Each number is 128 + 24 x the weight over the matrix's rms, rounded and kept within 0 to 255. Layers, rows and columns count from 0. Numbers have three digits each.

# layer 5 MLP up, 2048x256, rms 0.0737, rows 173-279, columns 64-127
097115119157106162132151136115085095113140119113101123088122157120165103100125117123137109132119124125140135147126102139138120143147148164125137243119164171151151129124133118126092177116113122
161125078115109085164158119111126121117158134126114142081156123167127127177138178164160134133136128140121133138139106103133093140150123089113121142135186143130146127122125183090158150123124126
115131129141164100110174118131110149117119147081179136080111135133156143155136120123184105124133119104132122142149106155151119155131113138106139170144161126134163092133144133118125124138155098
101117142150131098147153115123074092129104135112090163134093134138131119113164116145164123139135150149173135147152152098151119120122111098114125171159140143136113117115176142079142145106111114
153143153126131094127155155129125099107153168135166127116151156142116130141130155125193142150138146139126132157137096128165130174110105176098178127117128139123153120137077157133100148147121068
145132085144134133068172128099109115109125158157098123118124129095084118143150103080151098119201154118131141111187127069108159149160171141128176148138106144111115135164116139078140140130138135
128130134135125135136134124125136131126131134118131126108124126130120125127128126133128118136131127135125121135138125123129139127124140131127133144130124124145128105134125137122134151131137119
105122097153137133111158112154114140103145105112175095092154155155168120118128123090140130103146149122148091100108127104166115113167125161141111179116172101139151107171099154104131098158131124
126055171094141105119133135118152050107082130095121134088127118148132145163146164134171115169142133087146140134126131147129101107116118098137140121116129132128150154148121147125160160120113073
115141135158126127100135125113090107131132159137070141131111128132106076111111144130111106118111132115120153107169100107090150110097092137091157163136152136132119141128166145119158155124117101
147107123146156153165148133115097143144135104094170140099135129115166151148153140101124132166151144117080102124153110144096127125169118154136181178080084121135146160123105127153129115127089146
157126152155111171097134168135128124106134162152102128111114091084104134165123160098140134126119145153108076149111126088179117123128164113159130145145121069111114119128151190109157103139115124
096109134168155132095147122125137095102107195151110113093145114106113113126147163123132144122137133135171107133142112080153116112148163184118125139141118120123131104129133122134134132152129125
076121148151153158130143129127126137047128096106153077131051118071138099129117099131154139123124106109146104125144113110156177122118154102143151117126090094157153112140158168060100141128158145
138118122128133132143133127127128126109124130126129105123121133130133108111119132138125105123158130126122124116134129115137127115133139123130151128137138127128126124156119141094126144135127118
112130086152112165140139186107106170194141152117099109145117118151092097159094117131170130139099119141173125117160090093114107120118156121133133158138124113168092105160086131104142143113142122
152129100149182155092102124120121121120108099135151118117105159175133109120159147126133145158120141091130107128125123092119169189126141160128188116117106102134142111101153130134136139103143129
115070108122132094130158151104112135135101136094133122134120110131092169158131126106137147206150113120123123146150148111110162171129105125149113140184143161182113112140113159136168170125097111
129128129092113121087115138111138121129147107139112129073111139126069124103160144111147140102161158116121126159118146134151122073107097094147102091133147136179123162119139173140134099149103130
125137116133192135150110104096121111119121102138097061112125118168143102084118174134127118126156160101158110099130141143139148119153123175130126121134129133167148154147136119149188164115158157
120106123139107113106118108128151138145138140109141155099119174172118164116129178102166115124156133143105100108082134081127132119131107131149131139141136097117154112137128149119101175123096103
140128134141126119115155145117139147118126137149127134132149104117149122076157093161133072130152153110138117141147158097137122134147146144123102153118168123119123124139094145070129119152126081
097084105126227131134162119100157127112130155133169119123123144123115185141110108122072137128124111119131136101118119127156180153113095128147108158143143141158135102140130104119164137168094110
098139124112115183105152160142115132112102119184092155130162161151134153154152115138129128130113178070126161084110097106127154137120191123145109117113101136133123166138103129106085106076136146
115117129073097192149132140126138071116172131137108164121179092127113138122132209140084110121164116113153125160109126084130111137134106123148101114161144109139124146115136099099086101173111121
099102142153172105125121149129132135153120155119149139155091142054100089120126163109147062148139160097149120099093126090120225119138139169120170130163113136126115134176154145097127203123121154
086135157140177093110129144167107149156088139148145122116164124134136120150084113169123128117119127078069128130134117114126149132134141151116166124126120119141133137144110124119120110136114137
079080094161152150147136102129144126144102155140154106125107099157142095128132133095117090165140113095131126109117118132132135147120115146163122120126154119145113132152125120129126160136105102
185154114125144122148111120137150139126146129118105143149144128132165127108162164150118132142128119122099132122110133143108113101132083113107128111123108071148137111118126102121145128110072127
107078159112143139142138145109121130102148117072115089121098099151103155124152126150194117147114161102150118081114133078143129147128116148133166149108125141159107108160136116125140176149124097
136118147138126135140139084147124143143111126140173150135073129087114126085117135136088114144141118114113116145145146110090129120123131155121154116112137118135155118148159145119129110124126149
128129112129103134116134113093132132130111111122108116136137093119134117123144164134117103157133095146152126140140141109091143106157146106127120154138194144162153124192087122111098145107107132
144150151111159073112115088131176128101092155142059106077123164126145152094132170136097134128148146149156106141139104133146091089145142136165128115119135127186181170105156155114101124134125087
112094143116137134161140105141168086166138129147135151132067131152112120117159148114085139147155092155112109111134150096118154129186157152139129100107126135099131143123163134095157174132143136
160129159155155083172138101107143094127150115094136127161129136128109111078135106135147157138128131113157105176148136100137140108122104154131173161125155185129114134113153112128120132109161074
133120121132141133144131123132134127118135140128137123125119127125134128123126159109128128151132130133132096115139107099118141128126130131127153132144139121154130123164129120101126138125114090
149132119148157110181131126096124063090176122094144091060123092166152108152118140147108140147177116146161106160135133142141130132124117154165143098130108123148100109141134165126175138083150112
129112146097115161179123149133130121127140137120140152151145130158104110134123116145155134131140131140111125168175152126173136107105117097139145136124127108181127106107185081113155119134111102
132104118128140140129139110101110112147112122095119163137147179127096150128130111093163133124140134112157137127125112154123175081136142147111136154115142125177119103126124130095151111120120096
183121141093145137112122144144125132106159106085111117081135132136103089113127126143117090114140162157136108129156133136125167129147144101158115136150102123124154158153089181124132140135123150
144119135137134127125147130126126125130127141128122125127109127138126130126129136129124129138173129131125118130123128122138137128131122131111129128125130129131135124152124136113129137131122112
145143147110165088159117107141129122093104156097122102101091123117153126129141143150125118141158135150169103119137097098121149135103106096167117122150117114135143127128151117145090111123126115
171142076135141074183102120088141059170114131125126116151130170157133131149113105130156099200149124102114105145162096131086109110188095133125111097170127127108103105118151096149152137113143131
145139099144120113109181135129147098104129179147087142133129128121124137147178149133117107121162119114097098148149144148109120111161144130139140185139147131087151108147144162112083107131119138
128131169125135098130114123090116142131124131166116144108110171141113169113135123087107105126110120130099114112156159137121179157161171145118120145114102132105148086129142130111092125121110110
119087108135155122206158130116134118129124164137108140089167159123113115149133111145102136148161178077119118158149119113105111168131128155143139133151127128114141115130105154090118107128131122
105120115142170138167165157158126111133109124124101103089047168132097066126086109115082146159110119148139121103147106119143187119127111154152158187214138144127157151111138149129141112184145116
166144125095119109115170134157177143086138112135108159122163097123126140109189145159131099107126136152118099192156161091137108104101153117143164141094129114096153103125104140130118099192099132
127120160138134143164137107105100129132151138098105121100087112145173086093075130151099097147136098076111129161180099104108102126115107118143156129115197110169167106179142118075128098180128133
108088121141126114124189137118119104137099119114119105095073130106126119111143138154150078133131083141108124119101122122160143130106132104145160124085149130198110126155135171086123110091136134
137124134131129124128125144129127119125125125131123133111120134133129116133126141125128110135145129126128114127134116129128131129134129129134129131130125128127132125145132135114131145138116120
133106135119093109143107172124156115116109157077122131136111108122098092097127118139093164129151095137154060139132132151170158094131177130120118123108169103122148135119102121128142124117092127
146094092127119160157202114079136113142127138121098143109126123165110139154135166116177137141159107109147127107103128120103155096139159102127144191145110171151127131129145132114112139158156123
160143185088106161106165165124154114111127205104114170094129121157121143163143110155120140145120148114101093171112136172112110146113114079093138123132134087104134169091122157129122133184137149
107116136117143131153134156127108090148132131109093090134134152123099109166169147112146105136120154147113102093162134104161156162124138140115147130156125125228069187156135177095133150133148108
122065125159139155157152149150145095134125133097136159119118146106159152133119156113116167140122121118121083126128140157131151164145150100142148132111112130123139129140113140091146134174130129
076123092107144084168140116148134126112163158154112121111141096094146134143125156137115095112149119103172143171148044129163142101152120083119114113132127137171117099129100189132079105130094132
129129130141132103109158073099099142163113122128084106114118134169098141141136147081135110151144160154123117145153118065141159050093132157127098132169145138179126090153135175121133159126106089
140108127107141160126142135127117126067100118133143114122121109148149105095125150137168143150128129134123124171138122125154142126127124127131116118156131098139134114133131178144075104138108128
135106141131096068146114145091130137128130161126142151107145126123124133159112113126091092127177107086082130114142104091174126052151110171139121142140090087162154120186141133104182157089101070
102105119151138096130112092105133154160125163132137140138109105112113104091084125116110125144137107115120123103203140109089123158121192120106097133097139152196085134160105126098110126127087120
161112061209141140105151117163149132130065091127154122151116100122139092100141115122148105154120148131132080103172159146126149101094154102142168130114136089140181125149107140125137144202122130
181127111113113143125157124150146148112151153101118157120133139115152137123150137137157142157137118133096148123146146143144105132115124106121088143051139135107085134162164112093108120136136113
122123157150123114151145097129114095128149103150182132142114133096168120137100158154151136121133090116120127110133073128129125151095146118129141108103140100155168114141108120125121126157147108
192096104121099169076140099093176098157137207090133116095127096164138175087189154130116095130111074092115093131130135135151122124099136153099159170139176144128145152120112136139155132147131128
118113070127124129164135161132180068104132135114101094104136153148084106152092150084175141138187149133169142128131140135164124166173151092111145114105108112168109121127123125125178159188132085
139128134129133142146159123127140119110131136128131132138099123146128126105129127124127125164127139146130116134137122126111131130114128140131136141124132122130126125144136135118131131129100127
130132127150128129100128143128121113077110149152113154093130137179142114104136101105174069142142113140099088141125156126125114140177140147127144133123127097149130109108083126124158132140142120
153156126116141122139150176106142082116116168132079166084178138138060131113133126122137151129151114138121129184146127127116136151132090132154131139125111152132099125153130136078180096147110134
110119094126110119094160109127145124129098134123155133118158123126146115170157177095158112125153138105142154154120152162123166113121133088121120099084161125104124122138105116136148125196133108
128102076126151125110110108098160150125093159170163113135132096124094120116175129154102118112222113137143123154129143154169141130145132172135209105164137136160158095139107197137157109114088138
136099125170121187127129107098150124093147144153162108110122133155105171100109132117114129118162156145141129128148124127079131163159113147122097146158166140112132077192156118142146156130097162
127118155127164185114153119146120130138120133145165132118126115094129161121148094115103092149129093168114099125144127126118152144155145143139149105107149114144135140150148175103100118113139113
129110137145141160124159131128110137119122155134150141110136128109131144146142170166099109145144105120149114143132138136164116130122160101194178137124160079148155102141148093139135104112139146
138144145154116129092097098141128111129151117168152149128100132171138100078170151137139123137219139103123117122101147155061158098126150151161151100109165130154082174142145118120129137157064162
161133086129130142095133148097143116118120108168129138134139146101134152134140162107178134130198123077107117100172134100150120109161131137133138133142129133130089091123111143129154127124146115
106090137103152155149089134079120121154108129097126092130108134123081149144135134096135134128192150119152126130144139113106164148127147157155137159124175135168133099160107130113164159090077149
088142095204144111098167108117125107115107122079144114108119121146158125053155113103113130160127132166120107100138134156124159149120127119121122128135121107129165161147113121060121155149133086
151101147128115120107135142134148141084124151106145130123131093143102121150108146120144127130107159154108108121175118112142101110124143108105133181107116100155143124127169134129119117148131092
158126123139155141132122175096122097068131111113120119133075120113113129122147104167139123147121147126191126148167141145128128092118130087148141132120133108156155154116127145130145133116152113
114136132151159138130133132151112137145130182117174090140134123110138109110175143090153125146170142094165119158119138112135163136136109157115184152163173117136137113124119133107133146129115133
131105127147193138126128126098148100131089171108138131123130137140138088118175101112115146181162130093143120096127136130115158119115172142135187124170163117154117097139162125126184085137149151
169141142118176156141159106128189139112109159123156153108079159154097121134141137095153150134125125135156135127150075153180111151168141112129148112124106088148143158112112176100106141127147117
149157133133137156114138151147118147122110163137156143123111159147108052143154155104193125154144175138072107163120127137150136142117118156137171149120127115107132153126112097145101113168102115
175147137117128154108136095132134136118159150110148127130100114152115083149117135130160113119149184119149102113152140127158133141121131092123138140088112090144124152125128110127160137177109110
115135117176166131096137089151147133108106169154176119113138144105141132106140110137130098142150102115131100092145169133157140098163151151149148166113167102123088068157110132106133116133087132
109133115110138100135144106146126120127132156115148148104092127147142110129138098137125131164105145123155107156148119137116141141132116124118117158100147125113094124115155163121129101098130112
127080105135112166100133097086112063132148140171135137126116129152120140115138129109185115116183127156141120148136150127145109144150108103118126099169115061137109105126123101071133152133143129
103094160097125122159155160119106072128106123101139124151156128088137141134130170130142104124138105135116109171145108163118161135094119103105147112118130122163133094137127138131148129135083101
128119135134121137118140090143146089124148132118118140118109134083125111169127124101127149112128170086167076154137073108115109082128111149134094156158102119154096132159148138084103126153136118
106147171119129103122147130142170146119164158099108101113118093106138138126085182136124115139133109126089130121171122120150106076141117155134143157122153124092171096145164179131118130108100086
102160117107152120155107083087157146162110147155087136116130129130077132110147162146120107134147131116111117148149135147149171118116122084133125106100102133116152139152104126142127182114102133
124125114149144125114175127088119114089092138127121136122140163072099144158147123086127088145128154151068113129135112151151161148118160153124137139099119111143125112139127133109144166098094088
124128125129126132127141127126129119127127136134128127118126128132129109126128127123135130131159127127131121117127124103126144124126132134133127131125131126129127134134154147113127129139127126
174130097138093071131138093093124101132160122160086151128125142137104134110110129137120107109170125122161152108117093090103109055085097133138109105093105079157101094175148176043120121139152129
128129129130128130127136121129133117128102149114117124114117127132129115105135123103131120126137130121130119130138129129135148130127163130135136152128129129128127123169127127113151137130122124
121067103129122128118147103089080105108124138113137088100140131145105176087122143148126107154131114125114131123151163126120134113120101156142136113143168151156116148132117169136124136147127123
087101143127177108127155152131156119145121138099125107150115153095105144111135159129125131146130100084100125130127140138117185102173099182103164142169152133117125111144134144109113145116135135
147144174116126116095114152141175140131165159141150126129119139173126133150121133144112113105134163117154125147110160132143131153135116098115116152142146128102132164113099124099128109133121129
124108154085164122107116090144135125127104098157144151112153157116116134115147155156145125115104146155154120132182093118065152140121125117116143107174122152149146107144118135110135135107107074
121120155168108137194108094134146113125162104109096172147131128122116129091103194121114126132207097164114123133149135126160089085101168151142131089103156145159136104128201116078155119125062099
122099101101133119153168089110112089161125130102092113134131121126122148140118139139113115145114139118153120083118111057124169110140155144132100183168140156155111114148143150142154191134140148
099116119156109114133097095150163137080150131160115109136147069110129131167123159151131085126110134103163139161113136139105141129128113126133096144134138100114160129136151157123127099127133130
170136130135111131088101197097165118118133148107129120123147123110078118138121162095156118134182111130123152097168111110125148150166117170168121154110100088132106166131134136119129119180122136
142131083146136108138160137120135138123122144131149084140142095153101140144109143147180141132121120159151117148146133150147143133137141095180129160113118107131135098120130121132141140143141132
116157129112132140191133161114079114130120123149112135120145182103097141150146118161108108165090124111119122138147129103094146145126152093125156112147116130139162115156118104084132138095112104
137101093183129121115104170110159142120112121166104101129149090164095069141126149110113112135155143127137117090149128075114180103116139134128139129097130141133125152167175183108128164140086149
# layer 5 MLP down (transposed), 2048x256, rms 0.0684, rows 173-279, columns 64-127
128156144132114157073160127136183103116142143121124097137151128117127096114101126110182188131124119125146114121104110154132093131065147107117148144137155144145108159140092072121147146136135140
127101142128143104145116100159166133180144132140164162130181149094127157080113132126121148108116095140121114136120181133140115136097100122154139161081161107159165126125092113095105135140088137
139108094128103120125189118128082107135114139126104118126119156111074111153145137119134133157145155149132126126117137148119151155125149139144118191138148165133144143110121128156082161137157124
124111154097113106192120071139110104136160122172126123094177150154129141145151117143152150127123141124157163149133153122130087145147110183138131109139141166125114149120162115111116093105122163
141132072144111109150102122122134106131125100105127147167173160092157177119131125128146125158120156124101119149180124108104103136135098126124134138133159143165137121127133109119130104142117123
106136141130121134151121145106133087120173137121050100114121151132182150169149144134141148113144117111113128148160123079043106144143172186139165116070112116112128106163094122108090114123150124
128128128128127127129126126125127123127130128129128129127128128124129130127127127124128127126130125123126127125128125129127126127128128128130128132127126128126127131127131128129126131114126120
103095097093057142113119165137138120126144119164107153137159117134063162130136167148118147140156125130123132122151127091109111159163173143162114090125145118133129086163136141094103078120150090
158075087080121144129136107130176100110108111125166125161154125122099161111083140149166109122109135151138139152146119158119105150149121162120090144132125112135086115127095158124090137101141129
115115101170138109102137122153098128152168137137096150116160166124117139141116122145145113116163128129130098106134106091141164162155076113094082106131117120126138153139123136141130085126100123
105082133128124096162097103165092100131154140181103125098152082131141134161180138152093151145152124102119119149125100095136122141134128135099085081139174154133136156118167138113093108163145110
103058105158146109116136166091134131118110155115129104136120132132122099117116163068159127139105105128168119105194187098094099132134162164083169148133116164163131153116129153145115154146141166
157149108157145112105108158066123124135130144122137085141123122092132092130100149144165134140124101119106123111133131092103095111128124140136135162126130143144099138137106128113179177107077153
112109123130142095152123098116193116108156165180117083122117146096084148134118124139110105089094144134118104117137121122183125153116124118126102132134159108058139114154160122079161116179137047
127131136117132127141129124132127127139137135136124128121121126125139121135118129134124115129132121116135129129125133130141120130129128127134124128124123126102125133128111122131120106127130142
138091132163122132113129183097130111165109144119147120137116119146108157139150133146137169163111094106205099162126133136073082152110164133125114159146196164116126130152116128147084069136178121
154159123148141117139132121129145129102140123069160118135140112090156110128098132146178152100133090111113090150137143131140140130163144135170136136148099121129091121087114140122149117130101128
155115132150109093109143107137112129139157127145126087148164149173122134106125097163148173102123127123133134106112095145110120106101113147131110132108120142122145103137132133107138086133176127
169103135150153087120136138145092137113147152098153121109105127095121130176078103134127134184133148145133063098156142135141140087115137132149140109099130157129156156159127151156100132111139136
095095108178133110142101103157150150139155143117141125126115139158158107117135166143171109105132149145120143135127128110126146119164109149150152148165126140162117126099124163150163150104103092
195111167145113086158068134121168129121130068090081107173166102154109107123132167112134125112177105124161095155148113115112161153140108156152124130155128137159117147129109110094113147134139154
139081127117117148132134108132140137149121129141126109151137129163120117105120140098138128108156154159144149093159165126140100115124132154095136104128145135131081127116105145129138099126175151
112103109126132112133111098175132144107114142144090115132090167139136121095149123139122094091126109113123169114123108118124155159073111089116114121128142122100117098163155139106151111132118119
163156107157147125172147116115162107093132127132141134113107102099103116096082136135114133154131094151127106192127089148177120157132099117144176110143140116111122106158157111154093123146101087
129163109133114093128122184090103128116145127120135125096107132114113171143139089135180154158148149090091141169166102123125171077111131110145156115096097145127107129146132157124174144111096092
110131125131186079143113104132135112126111134113111150121156133162074108106116153131094164131117141123141168113134091117066166188133137139138135102168106124168143150133132109094124145082114156
132115130096140139139160122136147094108093140148118122080152072153122140141133099146149125107139178142087140098141116105130142151146109123170190128089112148096105151096144122114174138129105127
153163120126125139151146154084105123151164115141154144104137133129151135093115087138140162122157145128101161106103148123141129140165128114131108136106121093081120134106094115127136103114118057
145135097115144141119093145139091067081113153182110108142113137121121087116140147092155179100149147116125110175125129137076108178101123088139146119096154197117105149087112105154128068093169133
125128150092142170101132161119197107080127098150121108077071190112111153081149077140118133114136141146100164141100150135145118102127111146156169139139125132135139115122164129113152100126103107
149123152127082123083107138121140123120137142104133104144150132134149114077134151167073128087163096174137115136123148117112132114115109155129122134122125108127130130143151085143125083114100139
181091145079130116100097113135111101041165101134139096152128156171128174158130132144119085167135132148144098110126104134107182129129092136150059128159140123127129091116132095127115080098129136
133146156132096100167134099147159126110163146126113140192123093152144133124061107140088124125124109138113142111073097139077116132130100174124120144070121129114135145115132145157088122096130146
103125123122087176145133099153103126142148161098137129126129106158132081120147148100094094106150147127130082125084123146166126070102133113129154142115170115147140153152122086117117116143094170
106124138088103134120113156135103094130151125154097166130143131122129189083130087120148166123117131110167114174083130143140094158139132158143094123109183154135118122164201125099130070144130110
148120129131127124126156127104117134146125139133128136127125141150111134113134131131127116142130127122121117127113133128131136127112127130127126131138132126124126124121132123129132130130129122
104130156123122120184123099173119133096169119142122121154150148108150128101123115161150141160122142152097102121124113087125154127167133152151091114153046117096087134124132079119110105122122134
115100126115120160126156108126144112096122149132119124119139110120112162142126157186086140095157098170104118136132159090171135138120127148152147156130130160123129178126183107073117129151144139
132134150137126138115152135132146088141140133137132132105172094134130148143097144137108094150117137118149142137086134126134115134140143140173152118121151094091108158130145150129092124177155101
150118147120079105097149129182142094121157077130118138104134104118152154153120169158117105093134163107154116110154119158108151156148090113123166180185119168116126104148121129116085106140136134
131129129127124124124132127128126126116122125129125122124130127130123125129118121125130129130128126122129130136124128129133130126129126127128130126140133133125135137122126140130128130131130130
138164149088114119112117116154171134091119121117077102111142160104110115103095127096153134130148112165150139163099091112156108131084169111149110098135113102084146085109111127121132122099121099
085094168145121156090133165164114151096126144136124121119146105101115114108138144139098155085122143152135122145093193118143155148092155123150135131092128111142162149130148136072102146141090122
122155118140122119147133098147096153137153135116135104117071095153059172148071151118107100120087159162118138132130133103156141123131095125122139168147119140168122133128127149114136129145113074
104138124133148084108184130147134081118155147174104091089149126140116116179128154116138145174156140109131093155108115146132161129080161112070136119149147139084147119118120170123082127135148081
106147116141126107107088141153133127144150161120142122164110144093090136151154170100159124126191119145145152120157137090102124130109157146121135128130095112157134123104104110148137099151138104
063102152137098130078122169095116104142156140102138102088149157136133133133143115137110067117133146097095143125136142171217163132152145124130091145126206118144155181082136123160133133100132133
157120103127127148113099139193110141123136130118136101126159104157136122127133113111151094117147111136163125116160103165169091107107161149124124099130139182164088080117120139127157071109113114
126121106111109069132072123176178123111120095056108106146129123123141179132094143130128126090086159148113099117122140166160179139143071167132045105149102116134142150120131207170117130137111145
120149096143096087108134095141155161134147130124137109090119123142146140108087185128128145088156139160159150159094137132169093177142141117130112136138133111141109156115141175122113180170096138
131129126129116127130127121129130133133129127128127131130130123132123122128129138128130127130130121127132133128128130135128128130115127129128125128127128129133131131127126122127138133127126130
125095120143113089078091081132140134112152162091126113138121129156124153134137125201116119114084138122104092149119162112117133137162156159144130147163190108114130148148070138122102149143132151
111137122121156158108121115122160147158100163097105146080145090132144113145157129140180127143140146155119109177162187149113098108113149106139095114137075127090146131134124150128127161134147181
123172142114082096118152112155149107174135145118132101119157097144076119114152166131137126163140092135194128169130116161102082134111129131157099122103161122095148140050110101140125080155152142
122113109108098110129138131100150081190133145141165203147095137150110140128178182118129087148117129133176115150107173136132126183094135139150124120140097165096137145134102130138106068119150174
097146133139127095123112154128088140092126114139125140123132143118125138141148083127154108124128130115151108126136147133145100134104172144149141135108093116121147116141092182130118127189141148
119145148138097105146109093151151114114135132149118108112135090126128171178097175160116152140160170101130139136107149104119104113113112147160144097129091140139103131108143129135116104175084144
111144121137141130110144128163114109151136134151118113093099143179114165169107126161135180150106162100130138113110126114140130118132175140095114110175164106089153109110103098139121143092158190
142105159122103170152128089139136100093156074122165184157142137121175094121106121119152153114092101109104143121129136136186107118126118128140155112119207175122140106147130110121117093148106101
197146153143154144117085162129095073153148179140104116099086145127123105120121132132160116126129144115139089117145138182152120153146095100115125155138142134098081141100154096148135085189156143
147135126116116149115164169122113091147166132152118123131115156102122085136132117118155095088129130091157097080131144165158110101146156137095119159130152102158076093102098141087070120118145164
121116113071144171133133116127127136150136083119134131064149149120154126120096108123126148110086122123092123073153096136157149127143073135131107105122111139176137115166138187148128156139156114
117114132138111138122096148099114117133131126098142133126055151116100073137105113100144132166062095117135119110125147100167163105119161161169158117120143129147140112094115116137150164107106098
150105140149120107133126136115122149145134129102117102185155117162119100118111133167124143118131146108113139106147115097139134155154063168147104120109142116109117155153145115132116162116118129
122091112109097136124106180118126139112149118134130159109159147086179139096138155135111125084103116082124110102060126150145163108110164089124124147148136108099093113129115149129083132146088105
159132134133129132090173095140138134109109142130146140060181140163140106122117155142150133104127152110152126163086142123149115130095140122123152116148120121099114126127131172129123112161154126
127132131124131123127128127129123122128129128128129133127133122123128128134126128133120128116137128118129128132101124132130129130128118121127130121139122126125142123114126125127127141132133127
125124136108111129152158155131127093148138130151110141128127120112124120111156141142144117153161147168123177122117108113132151109140108155135138147153134093129135132100127152124153081114091132
144157134163104160104103110133138080102095121165130175139087107108149127131144102133075183165113117132135108159102137167126117126091110151107082136097186144122132112196160131073117070158135104
127126141147137095156117120132126136120172178129118128124084146114128112111142138144138104093109146136118138122117094093085186105143114146149131163097114109147150166154163122134093132130128100
129159077144160081108137103113176138153136161159115092131116122124114112078144131136126113106166130111114143163165145150137189149139066118137130103225145092117139065123117077129114064105099174
131137129136130151143117118134081104112139140093103138117125114114144063076145087149133127109173118084110103143135131150154144070136119141157125122126092101158136143142139121127110140139127090
150105157107117147113150131155129088106135124107108162147120116118130129111119135158123093116091109088125157123117126142138127130142134092159157130104131105167135149134084143097111114150132110
106141136115140112126101115114134157161122125120132159126167110116094134179118131129120144108077137106152143108104141137161113110122115107130106116138140117093092181142115143104122082138144156
143157132153130092150133127163140132137166127114108115085133079139137164118083123140132155124107142073106084166109066163126114118146150128141144134141124103173160045110110096085123150112122053
140091133130162153087165123121115097085133141103148148150117118115137098117085133088110113138148109081106092159123113128099106131159135114104156128148142139144127117112100132119129166142196115
109159142087078166160146114156090081132127123147125146115118098142130147118074101124155155111122167163142090136096118143149104102133160056128129123143156144172182124115136139142101147129091116
136152126140055112099128141140147143121143119143154106127147095073124110112128167147105123124133122088133120130085161171182132148107167165114108116125121153128125090113181176186117109133143146
125116104148160148125125141146112116136120134154114138124161092146118128167126175104140149093164147139151114124133176123129125160142155127105107134122103125134167130120104144142136108155160103
134166151123123091159156096165145149153081132126136116122148122139138112147053153153140130151115094149055152100103147133128164109122146146099118130090066086109116118125134101150150150124120102
123132117149111109097109123140124132131137133161147111143128107099126108179132148108088147177160167118140122123117129155079142152131156115144102118116129135173161164094111090126140083113140146
124108051129153145104173135132142100148146127070133107099142119103120123143086146149140115138097120119123100112118169111136114107155148104139114144155096127109110113146152143133153158159103125
110110141106105154150149125129117135102127103136122171157144106122164154155164149138123167138094116102139148133146106124142108166136139138095111154159136172106082173147117111129134108146169128
128112137123147158120133134142105114100140133114119135120140095161095167114152097150144140150137117181109138158122107083135119141137128122171096122097176124082069108112099127127096144088176136
159103135111126147151161136147133138148132147140117152131132106108135091122098170126098115137151182111120112118114144123145130145121141135112150119094104142101141148112126156129107138133149121
142160089118122160125150148144094117119083108133098096129100145089121091160133098161130188174129117108117155169104121112156132114155167092138159142172142183135072128077119135116075117154162137
121122126119142110155165134073103085150102122142120123149151137093094153088125118137157138133154119177138120128118137149159168091134110158120132106139115150107121137131111149129152156106105111
111109129130149137128168123096123069136123184164135113110118075130145132135150106163100155125134149118129111147125122123105081127097146135161133127081129133074109130122151153082118084133154130
138103165078083174107139131099101085151109132130168131202144099122108098157147153162114072136134126111133093145131128100135131110133157110124131082126163141131107098145115105079108093142123133
096128146122120091172123063128098104119115123140136107146120107130166125139133193158128126126139133110068122121087132104125154137140077167114156109156092154118128095127133142145120128153100129
163092113121119146160112132098140133128133094136123127093141127108132159144104108150129153138116161107118107172111126125173134118172089125098102120090091140133169150148179147102154144117136135
140129147161125093109031098060133109113117143135154096145149096145101093154126103125078106090145138139110151136124150172132107120149172147122093122134101133182161101138164077121138115117076115
113102152140124137123164105124113142127130145140158125140133092099127126129120131160099110112136127096073123163073116101183146128157112099172145115074138145116122129130096162124132107154126093
130130128131125129130128127130129126128128122125126128129130129127128129131127126131133129135121119123122128126123124134147124129122130128126126124130127132128130135114128141131128127129128126
137146134118122176135131100134148107146122127128113151117153115119149132106126129134139114111090139125120102125119140124136155148128127145124068153107150115104113139160102134136090131166114101
136129126138125130128105128131142134129131128128134119154131112131129131134139144126129124127131144151131128123140128129117125133138129135124118114124114130125141135129118126133125123136134128
126118118126112101164144130174123147155123158162135126118168143068102121124136089148147134153112127136110104143121139158138094123119149144120100118099151148078121089024120118153094120138202153
147136138131101138179110104117173166126158154112139146100150116114109113089093105147136105144146133147145144106107148156132092106095116138135103095131110104144176144106106118137103123146133125
122122137172155122124145152156106164118129146106137131123081130108105130125152134150116122124112151146126144127147133097115161100149131122141158129124088126158113131144126133086150163111079133
159104122114142132132166099146121052108088089145125126100146152139203127120122129150105155150165123128121073167108108120075111123140108107164128138121143161147098115103169147140151102118139118
140166095103133092104088095130155150104158131113141106093174121189142130151136103125150099145119144129135112106116155095090157128137114123163168115110131126124144129118116116116107146093099124
107153159108108157117148127082103107163115116142073117091164136117128099108133111129108146137141137149181079153106095101082110135176148134100144125117137133143141151143125130138096139099125144
180064181100102168152153144133125128118115133154102130143111111129112118122137133159124155140198162115141077145105125106160099119121146149156126108072130121148116154128161117083121123162102117
127161142116119124094132135128143157113084078115127149129113141123162116120141158157161095105153116119158181132154127120118137091104139176101118134150116118142145161076100169147104130117090135
158144112126118134136162182124149131112136130163138113103131105109137136103118178146107130099100135154129109162084152105166147133152112095141158116135119096108133123144114120112159153147136112
136128176117123115152130079116120077093153120138111175130123111132141155070152127141062114103100131136119062180096134139146143136127143122100098110125146139102174121134145140102110109131137116
149118114132124146167128145127096108131146090155133105127128105123104097149109133085131103114115111125163145127153122171142096149113126068120126128131123154106133123141099134112137157084152134